Weights of a small transformer language model.
Size: 8 layers, width 576, 9 heads of 64 (3 for keys and values), vocabulary 8192, 48.4M parameters.
Architecture: RMSNorm before each block, rotary positions, no biases in attention or MLP.
Each number is 500 + 25 x the weight over the matrix's rms, rounded and kept within 0 to 999. Layers, rows and columns count from 0. Numbers have three digits each.

# layer 5 MLP up, 2304x576, rms 0.0217, rows 2193-2303, columns 72-143
482491496489460510533510524471545520506515522558441492531504502521495518470534472501514521499461501538498486481507492505461540458511494502527425485507524520497503472503505536524475499515532515478514464446504519464480
525490498489463502527539499468504477463448547510480470501465480492488506499493500519501470490517452483522487509517557497474488491542515540541536521487469524559501482513463528440489503493491513535497500516471464529474
511482538485459518472472496507533504505491447556490495510465522476515484537495535471516523503481511521540510480473443488540464498520524531491514521511455537504474474470491518507501433448513479491494505512492512503536
448479439490529486502548474504468501534531504489492525492519535562485501512541542534496488510444515549484491521493484495493516511456495503537475531514524497509499496539480505504481508509504499487454496475512501506469
529488497505505490538501480473499521509474521516523527457513531470507522524489503542506444524491520530493491511487472451503455521521476501508536474448510493513486531493492523500489459508464492450501522524487528515519
452474506549521520449521473531556455511526499456496500509516506498458500505487487492498533529458504469449534511513501542506468483535508517514478514506507518475529499515516494508509504512473479488521488455516532499504
489523548487539508439465490449514448441497473508476552506493500504499532551472517509510541509497436513532491528515513490470490451487496497516497524471549492555525495553509493552457447468492512534451523469469473445543
523484533501462475520509497552490513507510491506513493479514482466518497531448480516511489505479520528520496517492524465513497519498583461509520499480516483469544498477486505513491488496492518524503521560486484489510
482494520464492496489507547504477526525471507513560534534527499515473446522505533488488544500520461482501538516452515486512521508484527500477513551551498487496539513506486523501487504520518461487511489462532489485480
446551497445500488518496501512465473532511503497513522430496522521512491483485482483496515478520497457526465530538502548491497496542498524496486509473441498490525477525487476457545508526523479532501496529529484480473
536495531473533494517543495489548517501478529484486465493491500488480473515493518495507511513482515515489545524471531516499469471525513479533548578486515502523506497531506499518503511502500454525506512515468537470520
526499470485511509509507505520522500503479504512475497501463459454436487484541485468476535503528497531548506491513464487549492522486493531503482514497480470482524495498485447497516487504483514492523490484454436465497
522482483442471475477550486482471537512509490447478535499477493530505526512513495486512553491501444485528503468471530488509505519488505477437487462480493530419545507480462546494517492548483523465481508504472516490532
478456502455488511523475491472467491440502508490522480519535516493508516446495491486515492503503520470496537521493475491529483486476486523514475528494481500505505444465476466523475458514553536448529484470485489480501
518531469481465552520490491532528477523533461500507545509509493537535438548511489441509495501470488459508521462502538515532495489520488477495480502469444480507504514484508488474532486505526485481531517485458524538511
480477527493447506491448494468505498483490480476503495455504510473534524517492496485500538495524510497501538483462498506502505533492459535515518496454483473510489487542520545505480454493532500519472493501527513520532
476508502505485537509472491456508483533474460475478472482470457497546492478472518491516486438529483458541501431527477537502447503524521493488520512500453507540480466507504478492522480480516543489511489486464530472436
498521497512501513489512539503516459523491525515493527460512459510524535498480536483495488529543509492508513525487492523452521484437493494503418503547531528480499512498496558505492533511485488497480531492472507497479
496490491502511492469538508497538480521465560552474502508534499507536505484458478504498492500473521519503532465520492487514517494519494436481511498436505511537530458486507559472447499572501497476521431427507474494522
488519501475487514512488523466476505468478543497487540463482488509485493514495503500516480483538492531563503524526460499524533493461519512493480526493510515517514492482527513476483500494533530470525516526483501514497
532521500465510475518551481530529496524509522512511513517531460512528474505489545465480469535491510479514536524492530471492545475483503532477528466465526546466538517452508522481494508446511494548468522488498502464523
545448475472567496526518525494477499482522503488515505537490516520506525477456557466498479491479509475494487518500530540478488514532528483514499514512499481477525475509465486527518480483497487513472473513479523477490
453502497503505494509516517495484510477505494518500493501469484476483516540484496527495559458480492577490496506531528497497477487516492514484489469549470546499474465470454526488553492508516513509493530519497563499518
518545481494526495491530503468503485462481497524545518525488532491464488538504456472516550477517511479465503552537517468475459502501506492499461507510494482481487493507493508515507489506468489516538533515456528480546
523538514494493463507513513489440518518541495507521474532506476465490529530491556465488448492529475468512538552493479518517454521480510457536448464524507509531483482495537560495511524504488517484453530502520508509519
506469491517518498526486510473503532539478512507538484482480476473493467495451503505498503485478464521469539491511510473465487551460455461528529496465506500408491495485520526544531523508507509523498529523467493532532
468536482495483459521493438524505496530457532501530469490498513493474510541459477493515522517500460498494493501493537495515482523466522496453483478511444517526487517479445468521435499495526524468496493554464540520482
517494494500494495507465532499502479488470521475576470527509524498500489468486473514507549495519475519488488498523539481529456505482513495462456487444504483500474470504502526470444485523477563476493550528496464456441
474495548475511485418474482485493492448552467526491514514492512460459517515504498504495506531498487495461503486498496516487499512510509494511524510497509478454533455516451534519485546511458475525525515519488489508502
512532510506465504509475481542532496502451534531484499515485473495512511454458522514504494529482508456492515444481526514528518505485519507520522488559537518504513462494492451479483517482495472476457484500533503468490
518533462503484493495482513498482514485521489528507486550494520471472524478458482544492498504487510511485496513532535494520553477463477520533487533527494485486496507542534502501482479499528425504491538480484505507491
491477534451474520491491514404494533498475478526460485479519527450516478444531475490498500483530569486489495546485483526516504469521495541456499472538516545529445520487458439517499539524482487479465493450483551531479
463546504486497457524521493453441511428526513471515516500474506525513493518471526516498466498513461547531538518487526494565487493457502479496488477498499513512471520478457571486470448480470505498468476473518500500500
485537493509555496484475470535506539507477478510473522535469530534490500514525525535499506479471483522517473544475479516502521472520502529492503470575511523484532471511522498538482498468521478479504525495495528501566
471480546514533494495478483512486482502469486496489434537491538468502514454485520470489538498504462521468478495550482478512530484501509518511487492512427488490505480479527489485523509519513498477469488497510478544509
519492515523518489497492461477489483515523502521491544540486509498512512497498494530478545514497506489466467529502483508476490479485478465473517500524482538468522527529528529489433499546489503481470457457480565479479
507542531471481524502525520543454512502496527518510504499488488474487499485533545480483530474463491533525494491478513510529516514495533500470483501481503480538495468512517521517520532508502519487524578523479501530518
509512497505519543532456472458494502499539495480483503466526519489495548515494495497502554493504483506505524498497499534510499538460498485482480496513512506513449505530534513465521489457503513510512526476512488536521
496536473483503459504494489477533518501479503513541476544517500492515514460485469532499465570530497430504489478536529521456487505492509496483508480526459511468522501469435516516421477519495465484537567497507502462468
499440471527508568467510516522467493537519503445501471481476520568506487485473512476507487498498485514523516495498533550504470473528509489512484483486481496494474497465529520503477485466489578475490476526509523523515
483502507487517523479506543504518482472498484480489504497479522519490509481498533521507525518517506471468524517513445523506485516536486476533503515469528474552478455511509496488496455485510491534513479484430471496531
468554457472507522480492527496546504534478469485496573476497520549488465489514489479497506472502518474467415485471485494518499495484503498467485463497480515483479446498466525493475486474515517548439484547507515501470
544452524494558515533462486524516491519504474522507482507500526467524520456524530527471469527545535512476518495505483490495501532491468508499434482511506502508481527526510502512524542506510564480474513495477487456547
501550522470469495524511518514498499510464527527453493490465508516553525445506499526511544459505513445499518485541530465446523498479469480483466543514534520492527487546526496465486524500466541499454517481507492487517
517502490504517522501520460441451490498514491496527471524486450473495499468525493490510467497533520467493513446537514521519458521485530490501495513553457581483493465533512512452483519491495471509481539476516587487480
508478488499473543493531492496458467531511491507489493541519484474489500519466492525474527506486475512475524522451518504507507529538535470525466498485510482546478543483483483450520513471518513510514495489499578505469
546481515582512473532483539528468497519469456457480523466452472494511523474480530480491459486483483515492520518462503504535477514486499505500488495478497473527516530512538485471502503523510535538493467487494498474476
486500502473514517495501525562493495492508481445482539509467518494473481520506484493500510542501497489532496518481483459493493517500445512505501507470503504543468482512547492438499531506497539438461483512500461503529
517525500535467466519527481481523498490533532527532479531511472482542510514542446565522460483477521531499472532467447519490519492492499526472478459492510579522451513467496503521481505546488483522478500479484504502503
492558503508496494522464486486505470516537527496470480531518536476517488505447455505490541502470519510523500518541471505499545500523537526487483486516472512525492496483469490451527527520480558508527521507499516479532
509527489493497490460486475508455481480485502497516494499487521473491497508510528463520429542511508490497530510494452529552484470525498518554530509537469484500520527473477511511494517469497475499478477476500538466478
503502550499484478530487545481512493496512479478516515488466480487492471458548456500502531529522519476517496503487520515474544495502487542546506533537471493510494486557466450513476515444517481483516518484541493512482
514488506518511516485527456477492468464475507485473493538456534519515514507486492501532534489472486532521502504499569500552531478541495504538498448487450497512518473480482549473513453498506513458503497479480552517506
502512536468528530521502466512440535532483520461506471509470514509522501493478498473518549498530501499468485484542504483497492494458478465501502503493504520497563484566535519450479540485500521493499493511509483494514
497495510480501514481488478489514523523508504508513506524549450481501485530464501463508512528527506459552502434497531512506470522487504500470455532480491513509488520512535479515535542529494496499457503465526521514512
511432512491478492535518520503509509467530429501509529542495495505496516500491507499496535521494493483527523538457504492511485517507493558511454472477525512519504541495523469498472479526521493457498500456453510486468
510449543503509473468521450501510516514530500489426526483529482526510505513507463510468443512500491527512523510484500559514500488503518462507510510509465507512501513452484464525484532482492528496472483466512501501485
473512488462534489560544509459451515514482505493507504513496500510484453488510557524477484450541550491505496496497496468513511491480439503446511496488467461505528448503508467509496464448485510494523495516519491444470
450520500469459510521532513564542503511519506480495477502494494504459500504487505510468471513500526468491454494491515467436530503524499485463507431540509526533491518463513471547509525496497522517516516473493538480506
511501456518521508514434533476497501524475527501515458516511488488482532466495480475527481471504500511502520478520549523539497482513466474502485499515470473471468480510497462510524482459468522546497483455567462489457
498487505506489508542517480491489501533479469486524491504514463512496472496497477527510472496484496531501504494492496511462486510497517494491471515505500487512500477526499527471461552467492443506546500538464469538477
483488500490488516462458505493535458463509467451463517463510425496488545478516484481518500537535501500534548588572501467469539509499469512495501522471520518489492472512513531536522508465542469510510474495530509494491
478528477510436489452544480501550495508506488495510527469520504470501484500483510500498474517523527500477491487493511501488478496518489532510541517495514489473515496488493545477498537459486481463479476507490549462552
480507452476497472473493528485451522481528537456471515477510562506542507493468506489512504527510499568467487496498496497499512481513568521503521508483474518517529494476469477485525459551523492501471505501484526501520
504502498458450476545538464494490508471490469460524481499508461516499473536561485514504465490491524509459486482486524479521490498452514529490477546518470471530506546516475536513516497547527501510547503504497499474492
519520478472489538521524504513478521521485482483524504512508504477487513455556473507528501503503499496518492472530526531487476491459476513461526466494465532464474503500505471496495485503509478544460515546503460486513
485476478472467504530515516455454488487457407483528500541512475477466444479508486495548517495507501473473527505493511496515490442519500525523528516463485504517539477550536508504499502481491471487528450525516486504511
515482459520502469501506506545488463473502497493445487480527571522482490526519540485473493479493511513505471497489501541479541524474525471500506528489524471532476506502498504451476503499511511563461512492491489521502
478494490493491530514512472555484531545497509471503514497515463505483478494480505496507501498494476485466521462489469500505525484510527453512498496505534438500525538440545471493524514527530431542516532468539460493518
478469512511507463487490506521542490473514503511512513516540515470529524514510518485489524544493509468498544494499512493557508514502510480492494499530476522554505451502521509463492461485507477500489495510473512507513
491503521510509470513472502511510480505463572484498506482533479507531503541502550526524486511452495473497521511537517528520470488520486499486511499512536522508483484456520486498457492503452449561545472460486492496507
494519448511472504507516513504523474492516489536516479512492513530533494521530436479522512522528493509517529471521486526480502511499489515501481516505479502471450543511492498492503494544495537460501495466489505528517
490513457493518519501469569489504547546534479495515482503528483475497486507496483473477486484459490504460508505477536505518492499487478441524519465523496466534489487505501495485538513510487582472455479469514507508531
487514513504473519447507439515520481519440479501511473496482491471518504496460508480482479506505456500496486516498506485473508462448476568497486474502497473529476505506456524509519498502493536495475545448519508490528
499538489536474508461455492519492535541492488568505522504466517518482510497495519509510495546445547506511492487488486520495490536480479487535494504519479485497510513505490552477478515496559471509533517458490479474503
475521485518531524484549471436467482489493463536464479500510505483495513479526509511509490495515514511503484519487508511508462546517504496484528483496492497543511471496452520559533480524471481492524488492486489482470
473486516481494557506505581506493514492493524531535481493532482493502465464485512465519547516511497464468480528520535477483540475516479468450485494498543468485491485475491438508497495529439490500511473515501521491528
522483489475504491520485512520464515480492524462494501464506460475493486471486499459498509473480491469491480453484541543466523495496509514489507481457502504507530497444490524464505511545515493483526549508502460480503
498553521454538515473517451489503504445475467523478494480481498449495465514474522488488518505517473469504475458495510541532513474509523538505512449520530526531485531480502519492537469531526498471482535467511498491491
549484486527474492512490503486537458555536502546490505515547507473533551483524514520488545484515484465491529541519485499515475523488494469517520453511487498503480494476516473456522453555529536473517504506495538470506
505525516474515459505469474524527552482525465482506509457505508475523487538454525507508526512461477454492544513497522543515505541507467503549530494569525517513524505530554508525497479510463490501497508512458485544529
444504484458465517528488516505518517474521478498496459495502496479496533509501484493522518500499495484512486486478497477506516482441529470476500458538511475493506514433497515513530498540519510498516491495499518482501
537498513497487518520523501494474532503523478502463482451569498461458499488512469497476488450477509544492442499501542525483525504515514502541458545507545505536477492482543500483533466488487458483515504511462516473529
498489515479543535498513514478511485498504491533507465526501520503494510516520493531484512469495484471526484524484457470474515527527462507470468511518510510532476523522517472505503504480500549504470457472515542534464
549476477436517478489550524520516541464521505501472476467510484445514529521472491473463483467531467541488503508466503504456518521505477534476516485470523481484497473530507520473465507507538533486518532530460517488535
483508525553518466486511487503454484511483485480484488508466489499466472497491487528508484530495538491487498490476507520516511533533469470516536458488539488491512452548512501501496486506544522511504481542521475507533
456494520494465516529529519483507489470496468464518509516466474483546485464488472486483469476504483444478528487486528496444529497513510519499539510492486526522513476540506473483517536491490495456543521499504496510531
480505504524499467482468464463512494481506476489474546523524507538533510545432492510486467478500498489510542481511485523471504492488524481507534483456497527524488494470489468463483477493484470498506510472472490518482
528545480513542520509506535516455500526503500494516504491521538540477495555474510521493507542451499506460541494469464512525518508522482496478511476518506467501480524511478496474495531497525496557487493462513494521495
486521502479504472506524501528522521477463509527476501527488510504492517489521495514509518456482444481530557498495478476534439493491493513483504481547501484480487518532502494555459514509491505500490492514528493525487
464530483495508482494521486500474530475481496477494552489505498492525520487543531503495463503576525497530523527446458496465459523489547458475520455513511488474518472494504502484516503493502476506528456446501516550509
494557498531479519495497515536490496504530534550524466473504478508482532500466522496498540538510469520482488493517462499506531465461514540500502521508495475504483478545469533509454456522518491509493469459508499524512
553485490486484520536505461499483500467514522508475480487493522476488493509517525502514512495460505453546563506463515538498486498523488519485503520475477508477505535474495526471479519516511498546489503536500499543513
483535536533532516511526506478466510509467497520531541469493521490476478551427477562490467497473501498515486497481469479469487484479484494447533491489481506542508426519472437481494483496490531465514458500495529492519
547512514499516550512532510520514488492473476432519538534497469482482476494479528512472469518509537451523463530454489509534514507484474467516495490543522497501517524497540429477491509479507499476512499473468527546489
487511484519487453519518486495500481495504503487525541520535514466514473459503533494461498488458474504543470497529475478475511512502511486501540522499491491526487542524541535518531481500540496482526532487517484505449
492505484448455503505493511503467494493481506511478441440485489493492496530528527528471482493474494525475492521514516501499488451468495496482501528522506493502521454488435478499487522505493513507494516514523486562474
478500519504478525531486498493523502489475512509521493484487505461464490509495498516475521522495524489550511460500512514472493497486499492509516508509493495495507467498465466492539512513497523497489502549493502505474
538494486512510466473505492494521484466504532494435505503515470463469508508499505532517458537523513519502518514541506492488479491489517479532527528514516516520504493533504495533495495510499505495518492513509497514512
501462493526481548525480507477506471518490505499494518521490505499506479544497518490485488485498551487494521514509515495501489558454490518450508460489529457492527474506469470499532527512497572488448521493514482500484
514498497495533510439499485460501523507513495495479446480515476520490503502468519476500469560515473523502475503426473498469475493532483478461474485509482518486482556455496502491492506482515482487499582479482483495515
509480549481477489446523501521523493531522491470530480501547537503492544465487493457507504502524452483531535499475530488504483478501570520517533478483465502517504503480511529525496502483544475508508461487539518460481
461475498511481487494505496498478541475509518496510537533509469516497518453490520498502516495514502444505518513467552488503515496514514494506524496508476493496551441524464497502486570506467494550507503524489528487482
450480499471481499538488498516506464511528476501524523502489470489491513484503462533506500530512494506478509488515510500483517494500510457518490494511521463486490486491505544474549469496528534458509474498522524505513
464512508505515550497493499503485498521514506462495501521527497510517512488496542491515518525525505458497502467494500487512548504488476533520466549495486451508496481468478520470459466513490465518572534496493481510526
465521491516504502452478490524518493449514494522495496486514468485507548477525503445492473545557472506490462475497489490502515486512479510489516490476460480495512499518468490539531509522497486436462476491505474498494
485516475505488487473453484502474501508469469566535501519461513528492497541512507486514545497503502501515516494472491480496519516487487476521497524517470531523498522517509460532498461499481521508522445486476513552507
490510506493497497423520497487508522465518503481479510499470499491522516490527507484495471488490478544484474514465456523545501514471492512473479510502487495487497450539513463502524553552579548533515465513511497513498
494517522484536467508497496500520506525453518473455490511487489480509481524540509481517507491509518536509430551521505496447500507527525503469458532496479490514529480496507443488517523498536522474481522514488478477502
473501483505506475511503523488484547450539495492478488511492491457516500501519517472515526437526546487509442467451498543522546475464528476461473482492438500507517489495511544488534484501488489507488509557459498534500
543477568465487511471475457533468538509502509513469443521539486477459509505451504487501490526489490519525482500496502533555511519505522505508494465450522498537522508538527473516535498509477546528522510571503480518510